From a checkpoint of a small transformer trained on Wikipedia.
Size: 13 layers, width 160.
Architecture: RMSNorm before each block, learned positions, tied embeddings.
Training: a variant of Muon for these matrices, 320M tokens, 4889 steps.
Each number is 128 + 24 x the weight over its row's rms, rounded and kept within 0 to 255. Layers, rows and columns count from 0. Numbers have three digits each. The size before them is the row's rms in percent of the matrix's.

# k: layer 7 attention key, 128x160, rms 0.103, rows 48-63, columns 0-159
# q: layer 7 attention query, 128x160, rms 0.106, rows 49-63, columns 0-159
# v: layer 7 attention value, 128x160, rms 0.119, rows 0-26, columns 0-159
# o: layer 7 attention output (transposed), 128x160, rms 0.129, rows 0-26, columns 0-159
k48 093:159160093131123109143170111141119117139118170135111103159123145134143130110150162110106139158142099106159163143107103129138164098115132094124122146151175110134124107117126108111138130112144107111109179155091081117087128128095103124166125136131163132122105111143127169113095159159136162124133173135191108115106117121094120152138153082105120098106097109158108154142110108170148093122100147095098146127109193084086158128138109121134156123133134121121177108108128124126154098126094113
q49 095:101152126127165165114117110115136113122142089145125168125170131109118095136111125165170148154096130132136106106123142174144149104149119063141087127111157107093132135102134152143137132144119134165074135081136144144133117075151097085092098131124106084149085136125135094143111139146135114076117118137122122107130143142111122140131139084131134121138132137146081121147167136185118088127132141150170096121133157123109161115148166127089162118092153108101115148122093151111162114109103154
k49 094:122136116115144103128175124130113118127092172139135131115095122144075168128158147150105130095121143118106122100161093092159044135127128143121172112127140118129151100116076142120114137110122145139135093174161087113127126131140150149101135137141131156103120092153159099173143154097131121140140137174169118117133143123100109187122164144093129165122162153115125114117118113123161114157102142146133134122133130135121138198132142118143126071148170122104120121172136151125146130164100137
q50 089:130141177165101098138116132098119152151150162123121120109116116152128082098124160144155087134152157097133109140120165144121111104110160136121169139127090182110123119117132167164128139124096144111141091108160148122144080122108116131116171153125130097082149117150120148131094096114126160114150108172150074154136152116092148078105113110147139131099079101166159161128108113148130146127067127148128096116136134115157127134097142121110154118161112147156138165111137138137146112111132079
k50 091:101135114113143123143130122108131113144140122120100075093132144047106152145148091151153139100121060156135108104119090112120151142115107143142113082111112137151115140116130110156157143103148108088104156108069120114110126110101163131098107130124096125110131146150154158128120110133130098159158118118114108132125123160148115153169166072117098079112157155139123162186118119092155143154140104130140112112105143134105159133108104154169167119134109134137113152144146130109136129151143076
q51 095:169133141118130108110125112158093176141127152169145140149102145115144091143134119148110119121129142146096117120179163082093096134127108140143137115100158114101157092185124097118117113151101128154134126106118128112131109125133109124123118161149122135120128104109133137131098121132077136125117137171120158102098115145104128139129089127125119181083153108084158149143151133114117085116162122148081155171107090132099200123129129131147085166131117114128075150187144151128142137096138133
k51 098:130104141122135129142115117117103131131093094131134160094142104136136150139157121132088104128082147111096181140096119087110150156159152087128161140139100107116143140104185157099143128128124132136110167141112133111119118148085149114127140101149154087160110115161137154139184136104123132100125122110120118092155121097136138143136179100179131135152104167109141112120111139120167113159160136147108124185153160166168117104124163086114155132063107113163128128128131117130162091119148130
q52 092:086136121162112132127125092118167154126170119130153112100147127093064124095135168093162112098094102130121136073160124136167136095105114115118112101105132105090099129146136105122130141100118121111134124138108154140091147117155115159111101183154149109149110103118155100161152130153154106164118103151132106143158141111126132140120072134165141164120116154184105154127096135145097121137096094155155126127133128110133136149099155126123164148129127154169139106149111177126149095167119103
k52 099:103141105128117137103145101118156115129155098166136143125112079139137140148138082093123137136105079125108084138131126093154102130126095109109132106114102180117123116105094124127144140097133047124109118119168146132149152134109177104094090140109138160141108092100105123118117101127085155130148143149129114151104148154140144122140132150142106133167161117103073161137129114136137124115077099159058172118155137120145116113126110139174168103128121093094135132155124125154101127118129138
q53 091:128077137143067097160115142155132106118113104165117133084107102119132146114127099101089118123116098158109129152145119128141132106155110137109137110126096121115117155148141092140135174131089102106151115114134127136094093159138094103145110114118128145115080135140124165145105141140108062162132112097130113113103168112130083140092164095089123128150118096090128178105134192135100084132110098159112160106114139165116134157137102144138131167149136127142121160126090111152106103141139135
k53 096:107122118165111129091171126099121175103119058149123103134136147141094121154148126107140112169122107149087163106096146129141186110086125132121098170109109140144128143167102123134141137108157066140154160139154155074150143123140128121129152113107129118134142071132153096092157113129112121138118172156145176142105096151123153084123143151086128120152114120139159108149134125144133134171147120150146130158115080115152102108120101159127154123147144105118157121111113162117150113152143122
q54 092:130146099147067108130136148179075118146137124149115139142097065129120101094111105126150158145105086134107149125122074125136134151117181113081145095083136102118131153134127111133110147151153108117129163132122109091091113165102172128122167123157101147142146123158161116140113116138113144124157124095100069105127177138115145134095109113134159124131122132151112079131134151091134136150117122091172160115094144110146146168120162129130127131148123121133109123101144157094111141168117132
k54 096:136107125147123115122105141140163156149099114126117117109133150085128102114126124138119138140117131135110124149094169124116116164054140121135136141123120150104087132107112135129134188123157137123157133139112147151118133142137139107108073119158120103120190112092113133125100134149082133173120107154192166117109136101163113133112132150141118104090108126163093161122130155140123099091100123137109099092129114151105149133134119138084176158146109115175123173120122108168126074159150170
q55 097:120108135126126110128134111132126119131155134090160128144163142129097159113144166121155117131166132083078105100118109157128133083123100059142136145089174123146121148123104143104126137108136129058123130135119136119094108137118174095132133102145091133141120146135129123185122107148117141163088091088085122122154144100140119110114123122066122124183130154139108158091187154152143122145077092131130115139107126147109115120135122108120113131102167109140121117130116113083098118159154110
k55 096:107154123125155092146107181127168135106093120124119105101170091116112114133136162104159149168097109136112139121129159125157135118150123153139117193107145149138103116135087109179152128111180092128117118140119152173124134069115163117111164100111143183101125135165111090143126129122154123149157140154153107113136144135101133129100163143123114095139119116116167135113165186117103108156136130131153087129107125110098107151150129153116125130129142143116111147094141172123155133101154178
q56 096:148156106127129131144112114094176098097094142162131146123155131181124104147126132128134151171148100110106163106129111156153111109149123138133136110145145109150168121123086124143128141131122108154092086110146101090152134128152077111148098102149139145162166123088094119126143090127137088070107122164107125121126118128171155107106122143119094173147108106111125167090118151120149141139101156114109159100095086131100139109179125129121117142135124096131156133142158133145075149143111075
k56 098:121125151160127143106148123100142179144167119125097151126106104149140171118125093116128115139171112119103076108154092124126126165119102162135136077122148148162135106176128152127127127149120147125105165119122108106105179101179180162154131135159149133136116160148115107164129166126113154121097146146129114120158124128143113117091145135091102134076150130149135118160134154127103106136132122146134132105130146168134117122147179124117141206142117125148093092114116154131125112060123140
q57 084:208133150109127128124129119115132107154145129150124142116106170106159121136134103108128120098102128177108151161120114149109164127122105132165058151115091128147124150102127052169168154124112139112125147166105160156142108091110154121133121147153102085127106110070142141114119112113105152095119111121168128136122131149130124112165135153151119120076134132159197154100125124115126107126121136092143141124108163134075110116130134088128169145126108149121133147120099108147110125132136112
k57 092:131084109146169108123130092124104134126140097138111099148156118117132161151147107171132152093126150135141153097114121133126101137126104137109183115107120120120122170136140108064122118123140127102151110126137111103150126139125153142134096071133173172111142185188131128122144135157132140136159147145127106130113125108168131108133132118135145158183101120121128136074115101136107155134152127116151146134100101113176130112098088102095134084154105191092131113135134172180151121126120127
q58 094:148172105130122142126126129147139137139173083100143145095150143150091125101156159136130080130107129139196085090173130134091134152107162137136108154075124166123122126144116135098094129080147133154102118096133136132113135143125154141162077158177118167127114171132148116131117138149142142100173135131051123122154131124134133115089116125135187122157114099090163123117157136109143101105163129096120126149101113135139145140125105149125150155142099119108120130137156130134107138118142097
k58 094:099114143153092137155106079091135134135088117146120135130104128076146137168124123148139135076119149090098109165077154097115115132122143082127110113096096167099108126142133094124102095088113111191138121131134137143125114120152140128142127101119133154155101138188145129139154142144149129097069116122118157110151140132123084141111118149095169162107149091150140131151160139126133089167131138106136106107108165108152151120167154119146166142146135131158127122150126122164136108104164151
q59 100:152137121157156183144118162106142093145108161133116132127148117118120107110141123141093153142108104148091122157116130110142124127151115120136190155118092186152104158126128124122157178131099108109117174111130128157121130104123071118118120166112120121115146154179099152094117169122109101134090108100136113095162098158150079139102130121120102101155135102166106136167124102156133092094099124141155090130115115150072138121125121150117124144158087133108109101128146139111143146156168147
k59 100:113093090121140121108147129135134162086155119177121132142142148100109129134138123103121086124113114126118153122105129113150148108116090155144145106136189116101128150142105165135117084082163094176134125113159144099104136147148136145132148140112126103151144123153181111130127133151151107124112145146151151131122118136114165099125120094114176157152173141117100125119156159120093174184157153105126075108120152139125133159088112128163138105052164134143161094139114122096123141140131148
q60 095:114153123110117132156157131081103143104109128164139126146120141150125117101113137103124109138146123114136165137080135179115125096125111125089142165152076143155115131159093103160096114129135138118112133159147149140130108116118169130117186124141096192142137122082144036108139125101157139142121191146116138141136119156124125111107087122119152107139163156086176132124158137127143182112128163130150118119094143096139156117097109104148133133168125128114129151155127133122148133137110155
k60 104:139147139124116098096118099143181118148121125109148107137126104102161119147069119139130131138159131078137138135107166113138124107067150166140113149163177096155138120160124107151143133163121124120134117139126113170163131161121148157137105143130153121150136121139105161116170138087114121141169146133152084122142144105116147156151171163134127141078095116132112120134114110073131138121128177118105096135152126100118147086133113120136114177172153185106093173135107105091128117134115120
q61 109:141127153125177116146136180146120115119152134130112157118114137120144123117099146149136157084087172116168129116090146135084110158140159115145155103095130147089145129138113110140108122155137140131119149121091154128122109131130156147138127096134112138117141140153111133153110151162119144098097145106130146151094099142105092103109185141128131129099106119103111164087126144102147114129148156104128113120083159156092132101116119148119142149058126124152081120219145137136132130161187124
k61 105:150108116149136132149118152131103121140114089135112139156066134078099141161137130128163125137115120140126098155085118111145102127129099157125114123136189102107123099148133106151127093155165151123127157146113105138123088156146135089126082135126151100142126112191099174148107128151130159130114094111137105117148102076121101144085121115105131152131130099107149118108106108177135131183118116130165132138107100114145096169120144149050126133128141130169151140115153111147114150114161135
q62 091:150142081171105073155160144154065146102120201118086146134148116118186114141139145104160150155116161116169122131099137140117120142145109143166125141128124111101113131151125153117158137136114153104094115150103114152153138097102132133114162099117184129108127128130136145098139159151114098125104103132128129135172128108097127154102112136115145068115111124073120157106133089114144129187149158110138118127119114160123148125149104134111133170142130152099101128102151109155134117132130092
k62 096:146142138145098147136140163120151130147144105113099135093116131146158146148115179131143131121105142154133151140162106102129122098143107083112138103114127126161104135172127115163167109141189155109134129109125103111100100181150098111179073108087059121104102112113142134128144142167111097169114109136136117134147151117152129125160151126115145106160131120141133117126096156174101110167120110134145117102135140123115136118117190142102153123095118156183126110104125135136146166140093170
q63 091:120135087139097135094118137136139128166085151125110087120116111123136123135112120181118165114143095124082151136113157128151106134127151132148116141094099155129158162166132139141121122149082146168128141129138113129139122141100142091114141136148140126176094104120121117113115097125070116120099111114131127137121121118129121124119135097143127151147172112062172150158156102145110149116157137102072114127150126151182095143101124120165137109180125122103137153132158119129070167089092079
k63 098:124122140144149115150111154110126154161109159140135085132144155114158124160164141141136124130142149121148142138130106112080168105140142098104156104139095132139178065168111114110116111148127127123079109179101104125094139132129102172164098142154169113157177135114178167086144131190164115101134134137131133133123127144140139132117158116141121112118136173095088128155123137106120130132150154158130195091139104139144124107123121086120139158129139122176123135152144110161116106145131105
v0 100:199145146140092126140145103111116121140136166127159114129162133133139087091130124128175181116141174158144133141121126149109123143127147122103085155086106163117153143101112110130107100134175125145137097121069167145118129099097132141135195112098116106147131134151142113157130133118160106106122153098121175146109139128103141123150166127152125129150131120129150125127096107135135145128133122161139154085102080108136147159097131140103107126180107094100157144155126087117123145076113154
o0 098:087116109111107144146122138133130138162137092157125151110101110161157116185156138101117129132143150082112109135112141112137123111140091084114118139086155149153075104164127157121127161112127108138150151125146080131188119128188091133132092124139113138131114137113163110140143110158104102139114132142107112124136104096179106109108157084086142117135147105128134122126156099108109112107155117105068168133092164152137125099159113151126119158141125132151121152141164176148153174124126142
v1 098:164149170151129118108126097133101138106133154125163150143167135120147149168137105114151107126120148133138117170130133148135117139135132097166152113128143136126130100110155137183140116113133106103126117117169167130123135109107174130108141143103157140144083132086116145196090159106133111145128122110120114122129131123070127140131140104116144156100161148147156159102089144181090137107109141093115155057150155124137160110109091117125145104135088132141120157185139085132121098138084149
o1 097:108052091117097150117163173125171125135123112129126106118101142120113135095136117111117136135115125128101120097197139119113130067058182126133103107124145160116120129148114116105121142140100107126146124104115120094112113155168155138105100117118136133126149128114134134125149144145094144137125116161109133098160146128175138105136167118082107174112125109111163174141139139064134102163089138122155138122090169098144149132150129113093140136135108120145109141115129149159114123157151162
v2 110:127145127185112125117142131127143138154134121100116115116111124142096120120145144128128121081139121122108140131104137121138107137141112129110111110123161083143152156097146127167123164096116101145109102156107146132118135137131106120183100117117101128145138131166117137147131119109198138141144106139085074107114098125081093134141153121164234132159126152152119151127126081146122104147117109129147129132142127108132102153126099182117112107160156078106144156084178130129128097147137164
o2 107:122103112125155100110137120146124144090101131130104114147144136136138148146131030171097104127177111143110154144126140101124148175165084141141108114136096087170130157163159117116152143147115157139130109080123121150156116129120117177107124158126117085152096141143152112111102139124088106134128162120131151115109138122167127131168146098118080120128134077122104161138102159107116142124120104142139115137144144133129177132124084110140116151123107136161111146134126149095109149063120156
v3 090:115150125097126169171175081131118148143099139121097112150138138132176132137150151126150114137144118145088159104147131102107126137116147154117120156093139170134135132141132213149137144137141112133100115111144135104165126142115121128108165123121147104148136140151139160165129134116135156114115116154121108166136109126153097210123148143121135147092144177131166147115133112123121143174105105119147153162170135109131073149130108188133145111110135140098145130126105075178161120132115124
o3 090:112131124123098106151131103099129145151139176129167113124170123149124196100121096115104135104134113115135115129141171126150149129062144094148135133189155126125123078095155127151123125143121110130135130113148117111122121127094146134159101174153151152160097135103122111103150101141101116117168115127154104110161131139143130124166124088135126137153146085178101147109110136135122151146097109125136091099133102096200122143146116104160129172146143133159099132101162173099104139117111114
v4 089:192074107116101160095097099138090095094138139115125096140094126115090108106112115069143144159117161088175112129138121121114154106132108124164110107116082103129120194137130134147129121123143101126156117128137098127180138133132129174141095133096114134129143103150125172099147110115119134175114129127154141136135156111119133138119121119160148099099101099158101146119086150131133096158133090130131101128128172152075162153135121134099120109102144171150135160143130148110103126122146107
o4 091:136130122093102077118111134121167143124106175122099121086172117138128078108130143164142144120165120146084130115121145141119142136074167128096120151160141100129164196129130106107134144206146089142131135139089155127126143111164142091097146096131092121116121107131144117150116157127124132125093128104098138146086116102070120164091140134154118144146166132129133129102127119085117151124146149148121123112133156159103119105156115157150116144125146134127112198122100113131153129136138127
v5 104:160142100142125120144109117117104164164100151110148095140109134111133118124160162106126136129127078120152118154192090133112115124137096106138162135111166119153106133120135152118083125106139151128160163110101156103109154140124160173108093076095147118115100157120130137131135088129072154142141138140122123155110092107120087081107159160151094125159117127115154132137076142126121150114100120109107122137092110133108183115101116103078106121144107105076146106122115153162124112123123091
o5 107:142149160091145151113140124138114117108170114091108101100119135136128125122108125122123141144140181093126152067117125111130088167116161121113130149140183142086135124147136190144101098147134134107142123152105110140182086119140129148119160124107116127129129136126149106123129168153148142122136143152114120129150145144137180142106153128158182128104108103112189141157161110088163134087133142141121135105116081147131123125159128128120090147106123166109145124144187163155127150081153156
v6 099:112164127088109118151106132103106135140103153191147119148120115174082109136136081110150100115171091161117170127183132120136118178140139152139145144157099126085081098147150125125111126123098123144127092100151127115128126163131122133187142144136078166164137098104092118092129098091150144109114122099122158147090152096182122118105085131135126152130094112109154109137093139122095128127132128111135135167141117134104157149129118160115158134114100144134122127117135130124157109140124169
o6 099:099135095123099141108156102122166152068168139118141135107123119117138137119120170122117109115077100130098150138126147123141108092152085148140132121148108141134146136127141114136154092121173115119092102146175154125138160137106109158087140134097176105153111118181145143121111173128097105142127131169129102154186101108120155145135166138093152126121142096182088092147148139148138134109132120144129135121113130141114069095090124141161097153116160122103142107110118139127085128154097111
v7 097:143100135170136128135095143140166129136134083125157101153128121134166129155156101101114162106135161127184124106134095111132119110139128121143117127147080143156128143133126137133121140157146154132200117120148141131125120109104139137065123105161111077160084141106128099136139117102161128104152091121091192143171096138123111142175108085110125107096160150153142119081150108120146135123171134104132110092133121124117117130125133142148091130105153189101153129116113150145130085115122151
o7 095:113165131112173143155143140109090145179172152139081143136118160080122124105102159151115171102121108168136140133111143134090148174131166117120136096095127129112082136124127124128125134088071123139094161103140144114129095104154147139140119151139167152142144123122154113139092127136127118137127124103095128139081095146144191082126114144132164133119134103104106147178137121132118109150102101146144176178121114161114133118130131105094151149157143099176126142141099150152149149124129117
v8 102:110127120115149101144130136165109158156132121116089140081110113157139136087107182114154145178135141159128134126114134118096072163165121088110144161154105165186104101119114137131138144116087141126103124152144114128115107133131136106126135099125140133159133124151150134081136142082148097150126139122118129139129084123146113162158137107124090149114155128137162156082141122131117141156100172147138150181116117138110094094149133144121171140123184115088140115113128126146153103193095132
o8 103:097170085166161147110122108095134166120107151113199125098159083138112149122104093160147084146135093143141138077139122169140136126079128143116090113102146112118117103110117152138147144131125135109140119104107150136169123133097148168129110187097145139167158134101145091148112107116105139135125128123123115128187142131102121109137105127121126100140122135167097144145162130127132131114127095129147123130192093095122134165096127132084111125126109128154108144129141149122136147091073146
v9 090:124109143139120119121126136124156072126103126114136133127073149134093111102108135105152104145138156103128101090122132129171097122127111136107098116108150165171130104107112124109099132111093159141123146118129121154181168117070137117162159133087201103174127163107119130110167156102102134172106149114116120132145118147149175151124148131115139168161111121095142137123139118132085085131135122124147135183122092141137096109104166133122128135138118150112081115102126126142120066139152125
o9 085:135163139128112148124107107152132156121160104131183138087145099129109162089169100123155120145136112104104098116145118140146165162148093137095132142181138132104085123111100147124134123093161114142135109132135098074143132144126127149137106171121105084132122127109141155131093167180138107148121084128135109093139129132101145120102091105139137133153130174126097131122143130138129129154097129183120132130153136102099183137097130149124132153074161144121154104147131127140195137181127124
v10 108:123168109133112122133135137109103151133147097105121095131153153133105169165114154152145125134106124139100109132128155171146127140148149121140112139119117154135141105160144154094128182152102111142158152180128150111105086129135132140143129201151111149094101171141114131115152119143094144107080133132118135120117122073142120164093092135104145137073142190113135097151134126118118139102111096113116136172183127124134109083149144128147117136126091104132132138100121122138154136068136183
o10 105:132122154133073161102106140105167140135092147128120129122102124100121102105146148107112123141111125100107128100126128133122142134138141132139153137139110106138142071025142091091165089122105154129141118156146117126147129084115133130127122130118147152108172131134120216098153138118112144149145146142137094094169172146144122096136168121142119128145118097138093111154071167124110116125095106118119129100103112122137136119082149122135147122141146153097111086150119134089103147106130132
v11 103:168070124134160143121151107120102103138151156082141124132101097113182158085138125137098142102131119139164163139122106126141132119111118159113111118129147146127146159150139134122095128156168127108136130152170182158126103110145110121142153139140112102125160123148091082139098131134159121138110100172116143134139106140124124128129173123090184105127123115136139082098148153093134127178087106157124143172081130161119130144119101145154068129126137139111123092109140134080125113106171112
o11 095:143149117126143115095154131122147129152148132160133141129140135145143147133120091117132127086127122160119182157106145114115110119089096117111140127096116106089140152146127115107112142097103067164166130098089069154170130104126167129120149122148118160144078114123134140095154100124136090115134128130120131143082098125116143147116061105140107150111122119116172132111122134140103158143128165145113150109139102136123177095139132111140141180144161115127122159168066143164117119126079089
v12 094:184153165161169117151126111083077163131173118168157119077141084140152145110089120106085156150147153141111161124103150090162129102137138120129154106090115110125138116135136144124117153124155144103119100111118132100159155136160132173113096152136114138118157133131118177109115128168080176127120169114144156155107117138098118134131140147126124131118123114152133108104155143160087091157112150109136121140137157151124118126142096159132158131129148133102131150155092114136075139112111084
o12 093:095111121132118138127152155109159107126116169127148108095173147107121121110123118127150081104098112129121116127160073140128128142070103118142150145137152109170123170102161109183090094152143084161153153145123108138077094115138129101124165104150123138156108121112150091110182133126149100107129131149080127148161128126137099157113162095161132124148141128098159122114146114144092124152143147139100117142138113135132144183079145123098091114124113150129122101078124153154136141129149161
v13 101:101131103133108104080141143115102131170089141164146126129195090140155128123138141099150123130152115097152169187093123119137130124117133132090146137121121082163100152127123106148173140092123122114115125141154133160127118159180145093133091087149106150112155135079128124126115131130157100122114113108116097100052153098123111095152100115099124144143120137148144129102161123141115151126111080122167078146149141117099151142121138106147091112118138152153114132132113135132103143139077140
o13 103:091139119165164111149122132097137135123133181121100124122087112141118121125109106135096092105130124160129129110099146131165073095135142112119127114081119113114144109158169105117114108133147110174113134154137135144077166146162137141137178117133132099141119121151135119125165146104126155136148160137120169123172109158165105171153183151106102096133131133134076128146096146151098178073163149131146147161125110130094152156098127098120130125106124147124178101126160128136117098140138137
v14 099:206138172095131146097137137113150084130150126164129166104132154127135159125139145093113126139120130117115141114105116112100114149115160140113152133144102150122141072162098173181173082122106153114127181112139099145158133123112125140127123141108101109145143120144148111119114083117121160104105120170165139153130132115099095116161164155106123139111121102142098143099125127124112145147142106131105171142149082131156075142116161112133099169126086146131153104143149116111158099142161104
o14 098:097093102129084122143149082111100137091153139097122133139151127144133151113126163138089142095147153132114106114114070149122152137090164123102126137112151127074142120108107144077031111139121138132121111109170101086124150102140152127147102139114146136150135164162126096152123135128160145112133098112134127083152103111133119146147109074123142101153136145139161082137123125153120129146103119099097142101115144138123104127115149171153146113150139083124089143109119142144082119155135134
v15 103:153087153186171089115169105146078120136105147138147160149120168156080121111155120122180104159109127088160088130117132174134141126127109098153128123125130133120125135154113100189163143131097105125118116137147109147138109141125096080112102098104130163106124130098132156118112151145137110175134149119104137157088160136121176125076104140123153107162158115179127127097165149158128163149118155142124134154127118129124131122110132121126111123147121094117094105117164157151103114140128142
o15 099:101151102090093076102131147124133122129117101122125091125096119134106147132072088129147154125130143138151173108101095133100104121128157122087133134139178118111164158130133080111128096164146156133163092113076136108167165154124115158135154100122123113129155121157149126134126115158162141153138142149093128122118138101133106083146155133121120140144091149103076108112125109138156122166114150122143126110128147135101135122148086148111148106078085139150154148137114100106184085152130099
v16 103:162108094070119107146084151163138124166134130143136160105144134147147116178150089103156122133140104159144137163139117106119145160119114101148096064147144099133148151122101126115143148144122121138113176151146147159131103097132132146119149106101168123103168136112115125160138129085138132094089161095142106103139156147132123105164133118145114127090120118096149120088112115149107105093126079107119134129068123105147168112147120088122134168142102175143137135107123136138142140073111107
o16 108:114126152176077099132128144158122154106102107136127142125090123120146117113123160168112109120163120120159144132110173082121107080104166117150137127115121138128161091136081157148115125109114114097124102105117131117119101142161102100051128102131138110101159136193133153116109110121123108145142135103117123141160124133123136084119103114145146156122135107139143107168158100098127146087159194137132146156100153141098109164135133124134100139139168136138156105147163150135160109157172141
v17 094:135117106156133145162155139144149121105134120125126132149058127127142147125152105140124147126137125142148134110139125133130145120137108049132163115124174120199151189136159145143124103153105116129149125091145130129154102122135111127115127127124136135103116183097052129126098084088100121117100118098125130178109108126138133137140108128081101133112129111183152093083151090120132099138141127118149144143198157105136142124125159123147125159113159120129135120134104142130115144165089131
o17 093:067137144095125091138094130145104138157138139139144104127175119108106088063133089106124120126106095149148143116087152136113153096094148101114112122122113119121120111145150082137116138074124091115128096133104136103130096131076120134137117119165147110124119107149169127098117117145146144173165115162095114166138125142088164158150117145151181107158140130149161145126082124121122100171106132114151176127110097135129115141099152134110145127163082111158130142157149145137145136104148122
v18 095:159110142169108134096139174158109168135123080115115121131106097080128087127127113129142083121120142132128120138101088146101106105116130131136136127121159107115174106147147165105118111130126138143113162092146167116095126161112101164121130121141168114121163133141143120165130134124124121151119124112103147074121115131100123093161150074100163130135124174129090169109165101114150103148140164142118120103155140143151130096145121096154105102149138160141140092176123107091108073115077117
o18 097:146122145119161178131129161127104100141160131149111120177126171108133170098149101092095122111109109138148132166085137081156157131116140111100116126120088101108124150125149117159126138058109135146172154105116103124133103129137159121122084130128106109087139112106122121146151148160100135137116141100183103136125100147139104132107093177135120136144126137161158149159134112106103106116093088108153149143127143104108168148131104136119172111141124117129130134119152133182169163141157172
v19 095:090143103162173117094131116168111155108174128120121152120129153151145171131121143193115127078128131103142095121122104131125136114102160155091147115143093165175108115146114112116116151095085133131158172175132151157146121140123145111120095146145145067104101149114128137124130074140164121092147122116166135122138139122129156119061095140115121103109141112057150154146134131172129119117140133156124131118143150137133156113152087134110090126101127128110118098131138136112128101103112119
o19 094:138127166122124145125132149074113166126077110112125126103093109153090102095121099107161099157089200132112138094142129094111123156138109115150134101115119142107134145112129164131177115152124131145148128156103094125125136147123154144156117114128143164073154086140131168122133126087137086169109107115145137141119118142114118113174133143170137189114109150136085101127084161126140156147070093138116125127142109134112094156132153107112153123136134125151129099128115094173132146134141137
v20 101:157111175101103128116128130110090159121137140138156138112115146108154124143140110176129136113158123141140104078152141138132126203122092077114094125074135106085088096161151127124122128124119163125171140129136169127127140131125103161168135168115135135120110105108072158105146122094130144121127144171136085119141154126103091108139085118156139151110141128135136061122110136104156129112115151145146126150093144120124121169116122086147152163133152140118121118145146135104140099070126103
o20 092:122121117141110148126147128143157127140126119109086133107151083122118136100140148104132150114068129117127151146165140090153094162104116151100132128105078150160118141095156129117075121156133127098120115139099153115154135123122160158082114113104123155163138140142155132118116128114113130129106149113107125162110191087149165102115106116131135123144134108084125141147103139118125140120133119108108154096134121180095088138128123164139106144071177131093086126140107154129116142189145198
v21 103:118144129142104127134160139106127132105120129127140116115135132123153181114122138154126169088143166174106131165098156096111090135156134134108123087158113190111129114144131095152144109091127128112110116142136117152141103099168147113125133154151095108163124167087105148108138106106145093122113133098130108148110114110157140104152137081111150117104104058134181175124131153098120182148092107114097150091127117126149116107093101136139086128106159141130132145152108107166107145109160141
o21 101:063094091141154115141108081138156138128099128143158165113124108088102148147140125123145099168156096088107126109153097125159093115135120141097131112120133109096143101114119130112135165108107124147114079121176095129105145126167160138109141138099151123164118136110120138135116118121112111125107125143104184103143155116098122174111159120145091152174123135118128097127143149110067148153146133146108169101132110144133139146153185133154144158153121082165129133140149160155103133158094123
v22 104:129169098166143103085106107164121138125072107159127177173131133139113123113114127138098133153150133147127140086167117132140120113132071167114138111135141204145164102117115126115111121115073132160143107084097136167121095131123145122174110106110125105151139151113092122131131166132116121175136169083081153107146141140124127137126127147134131112124141152118144167163121151170119129162120150169094096148108152136104120145139091133116155170131108152128115122107143130103098131134116149
o22 103:140080112088158152142145147136140127112153153076143120124105122115139131124100084097178071126100121110146134094103105138129131103170097125136104131149140114120112170109107152182170189137142123109141121140146147094102142123132105169113124142085115125107130099141152177156109150104107131104124105134180078106120125111118157130146136126117124122106107125128129139087055109106182126116120124173150139172121114105127134145127101107100128091097121131141115130140123133148162126161118108
v23 099:133115141165127099118112123123155132089110094142126143132117151119128123137111093135093074129139152145141152094112153168096144093135162121149138167161163111149145138115107155126123101110129116142159110099121175101115106132087117082127142175152165092168135148148146096154163163137126099086128124124104164135159133143168154139094173141101124142121147159131103111124127120091104102147144138095111141149148119132084137165149113146122158134106157075157134121174156101124129091172130155
o23 096:139127141138201145136140119143150138136164096093127103180108155129156116138146119091153129093098140108126098151137149161114200137104076132113106098136142122125145119098142080130136180114104144122127119130142111139153136130120116155156099118157116101128113135109142174101138105145126132128127096114124118116107115126121156116140116136140165113101128127133136132148105086153171100179076135155170118133130146110106168094118155125096139089133081107154139143055094131113159133136109131
v24 097:142082101139156147083101151127165131158127147128104091102140134133124087097107124101146138107120138087138134155117112141173146142136168140130166121166142139088065128120131118164114122080141130133162139116087115141088089124099105105103151108152115083109096112140104127099108120157121092119176148140134155138113156127107145094138086118103131156118143105131114084136117094115175124155155154136134121142164126141104123105127173141074127112119125121129145159147159142115134078109146170
o24 104:174143085100146086124143088121087095162124111111102135121075129117139117130133136140108139136095144155097119122096105112088164154128106142100138140073099124114110136139119151078137135141118129119129117166132127104122164152153105124156130101151106210160131119136141121162125159120135107097137105135137117141144118128114090147109143153144121122171089154110097133158184129161150107131130114106139142139147122189093147116133140142126131130116125123069098120123089137131119178082092137
v25 099:108112099124086158130099104141126103124155122093116082141150092119148176154175154134105118132106102124078117164104141127165113123113111116110163132112148146141101126143131125126140104119105142075114139128135093082119127126110111130115125084208148146132139128098107128151143158124153194119094123131089112147122150108127130141136128116149126150151066126148138128103085151078125167152123112111121107122114182142126134146148111160131075096154128130097129106112155169134135134095123112
o25 099:126085152154100099084162154184155105141130170115114100152183124111144129139128149118110128117117127131142160104153125103134109138143133132155107128122100137101140140134140109185153100096116113127101112135145148147136137116132143116163148163110132166121100124143116115141126122109102133145149168148147127075111119136145148136148127180130123116144176129112087143166160133160084095094122149096113106130137103096159151124109162139157169144137156118173172135167187117172088156122118120
v26 097:131155103109151162124096090119118112082128110106119107131158084128100114110158104143106068133129164140096135140151126099141143125118149119173118122112149125121149161055116120114136182150130099118133089145093133128141137134135130100096124103089163103111085115137138099158106135127121119178154114102124131163155086129157101109186102158142125122120073163115113098096117119154116109102121169139081110171120124127140121150141121101108103108114129116125149112108118118124160101137084137
o26 095:160133160153151115144161132129149117146104141149107089125102124119181114125093133130122160144181066124127151113130137140121139116121133090119133192109127158139120102160126110124151151138122142115117157107075161137099094113100144128175116144157142108118168091128138130165138105143171076143122085161125121100121139152119141150107089109101116104162177106139178174134160126082146169113103149148157140135116153094152140113133131084140123113118112155116107163123137116134114140109105130